Each number is 128 + 32 x the weight over its row's rms, rounded and kept within 0 to 255. Layers, rows and columns count from 0. Numbers have three digits each. The size before them is the row's rms in percent of the matrix's.

# layer 12 MLP down, 96x768, rms 0.088, rows 0-21, columns 512-639
093:112129096107168050173154109099107103093109126145107109069088107144098141116139211122127080155101141065125064149151144132160180081136180164152136140088076093183124160145122086160101116138051042127101161114173114158060073083123095133130090075124174105119127102079063121099115148126143170109121115108157111087120163147125083094095095112098110098124135102101115139086124151098154101151127
093:114113139113073167144082109075106106074094145103074123127086107116105114071090105146168133115112079123113133137136159123096098121159078112179079119068116133121106169090130116056201074193138080163158142138158131148057146139215151144146122135109112098122133137097166163059188168121124100115122142185108094106122135159135185121139132164128096103142090128128156074115110180139105135150078
097:094086129142149144132125147138214100060087148173120098139088149136142132101111162075118139135127182109071108105152108138150087141151067161157091145065130095105131147118133121127151112117179089056167161134121113102118103171144156123100120181090106121115106104121126113168175112130124107090123152136116093071171171122153127163101103140084112081139072109164151125068123111107130130161170
100:083124130116138046107126141085083104137123129102132108158155180068130131115165109135066105132127116074110145191117108136094148106095090049131108157124146205129085096087143185123084184136106149130065132085136153093141096137050119083146078086121115140110141109103114147188102120127100133146127135062147145098120120056124099091139151171129095134152195138107099080169137139164136129140126
094:118159081032123151098131164099111117120106110149169182103098170113112130145088157161124121169153134110096123163108127125123160088094164203106140080135128184160121154099096159138102162090068159202084149102151136156150110131109150137072169069141193118159113110125185124118159135104103171139106085081135145139154153107126106168143077166157149161102166150146161137075110120164116137100174
097:130098133181158193164106143150085153167067180091142145104120134094118157144137082099177204095101055150123078080097161079131137139137101075146116155155152217128123169142111142130101135122134111195074106132121056158068136120121167036111108146085125189106146128155113089101149112117117146129144124084091121107241165121122153125100059178166099078114119136137157133167137097087148136156136
097:088124089150074130065151188130147103073130099163138109133140157132113137075098144154119104063148131123193105155086104168124124144119093082103092192117087146121125054155116187118115201150107188080124147103131161131093126118088141152108052054144063158116105116041106111143124127090137146129118112177116097129088127107087089104162123148129151112091072107154126137120124154116131106124121
098:077167113105081138086113118167120129107207098082143138114144052107151140138144040088100121151134165128140170159175117112152147049065065125145146145034142157061179116089079123158128121120092113138098106132058158101063171104122156114170120130117147102117126140142104151151122102092103177112154052129164077118115128141158116154093126090139090087065176104061123182118163173148108147127062
105:119100174214119127174105082117152127137167160190161162112124176098104147094104164162156142129145126150188126125097145166139173106184156105180130140177165134080162140207160182138131109187136164176142117141192084132122160136087136178107134159110054093149140138091181109120112151123129055176130131116116188118084137212094098119148154075106087103144109126182120161143152084104101122133116
095:180129134164143116137133090146133116094126150146140128130111088125086105109132155179126059109135153127175102091115159121157100146132119067108104135112099092142168099155093107101166132157089039080105126149163167056144143151175102134094091113152065149118096149096160061163096138162120110108155134185158082124125096148097133111162142183135164140100151147104138088114137194119152155133094
097:124156179113148088172155164101069138160190082112142128129136101120147177090139125167160183125169111128084165112095112162103068094135208187107128162066148203127098127143107150061175152166168140122129145105098187094173088111145149078131147166141150138127107115165130117114146139075129111118120161135193177070083181119065131123169184121146173093119130142142102101177100055200105137128173
095:070171122146144116125115130133102108190087154137156139138124134130163136145137131200129137147138124210153152102156152060069141138107099105142170075130116123226095091145096150097125120136148167118143142137140149096094123182095125087115125107138179137106167164109138094141093141132137120198142177157158183144238039098113122131107093101127178142142123146127153138192117115102122103129138
101:182133158077126139134120185163123183133152090128121102165154138140163170165171137165081132132077119069117129091106070145109166121204076116114126111124093157126133125095201148114171111103162106153100143213170107112120135155144116131071107139170078156115125146116154148109142105137148117158114088134128096131096178160169129092133156120149179138107133140196075113104160177172169157149167
104:132136125117121151114071189159142112125111092120076130129122105146055100151119138145143169124108164109192095071107097212096064115111132148149133156160154122131110053155127157132098174104101132160085158135174124094153145153124081145146161112123155129147143072148138083141179141120124132135171103184176119161108110090164200091135129106151142117161117129104100111137131176103146114160109
096:146120130134213133082128105078110142127054081141097168152167104125170117143123133140089147121157059135144104114148169104126094159128177127148145076112129159156118162139110157135109084110138175190108091116128167166096169125177086145093103116142112125096159169048126137056180157097151115144134102071113135121104133109150146106172080153104163171159111127136136107088199136093110114121088
103:177187114107162131096074159146130067153067169098118096093121140117137100123091131125152097139182082142095120101111166103117097110136087153112153142152166156184144172099131114151033122141134108133125117115142085097165183156108123031169147165110155136099123109066155115142173088120159145140087133093125105119119110103225144130126173139164139165142148121130156126136148134202160119112065
122:078144095052135067160118100106117173107196116121158071088105140122151142088089093163091141114148110113209125077095121059128098060106130149155091123156092210106176074083080062114162174184117178116107126093148104121105122086138149055118101119081125098147106134117131111156167081091100111113134145151129097130104196118153134144138115135103050084129131089100133108151143156084074076120092
106:104134134113179133117167114106096129101144108164159154106127154141149069107122109145098150138104134155133095156074137162057166150176107115141146115138050156166076158098074099102215142140104117109114075102168153093108140117118140189141111110119166115091098083171095186145130154105094130163133135143132076126104121061128195135193126138117088153184158117143091161108120139150074105128122
101:115145074136164148102137061191165147142168125092172145099165200119109116145064092133113146131171154148153074110121075163106159139086184132126149134132149167121134066120141127144063131183155163074177141114098171101060110155104157136154107206152207086112115141154168112169072127073164201124140137136163107175123111172175106151161166083175121161115158090099076189141160112138071082125063
102:152104148141101142150120101082073169147133153125159148136157171114133064073140096150151061102163162144117134141153121155173137124183140125168122118161157126105127117127154131126138098144097169141077153132165165077149092134186141113089132079136155140121116122098186110137138144126118079149163130123142178131178133146085105124103144157134159122147163179163110167133149155142130134090146
098:108118155094064116122126125117146145120136146057134159174162117134108142105106146121165112126140157089152141101150154111165114140105136203123187129128181164148105168150110141081187095113126132122109110044116123151128149102092174109164160158162082148144107142088069154143132097163149153098137091207098101095138132030072154171085102094114109059144115084104113139145138122133114081154045
116:147142153169132143117149147134044137173123141141184130165155077154130128129121150121203129067109140236120085109147166086102158114136135155144154112124132146109163099114094102121110132077095109113163106150085163182168115135109111152067074186134168106143150115160168127094087101154117146132076163082078135168134077155156145163081088118149122141106085136223127145146152117124114148118133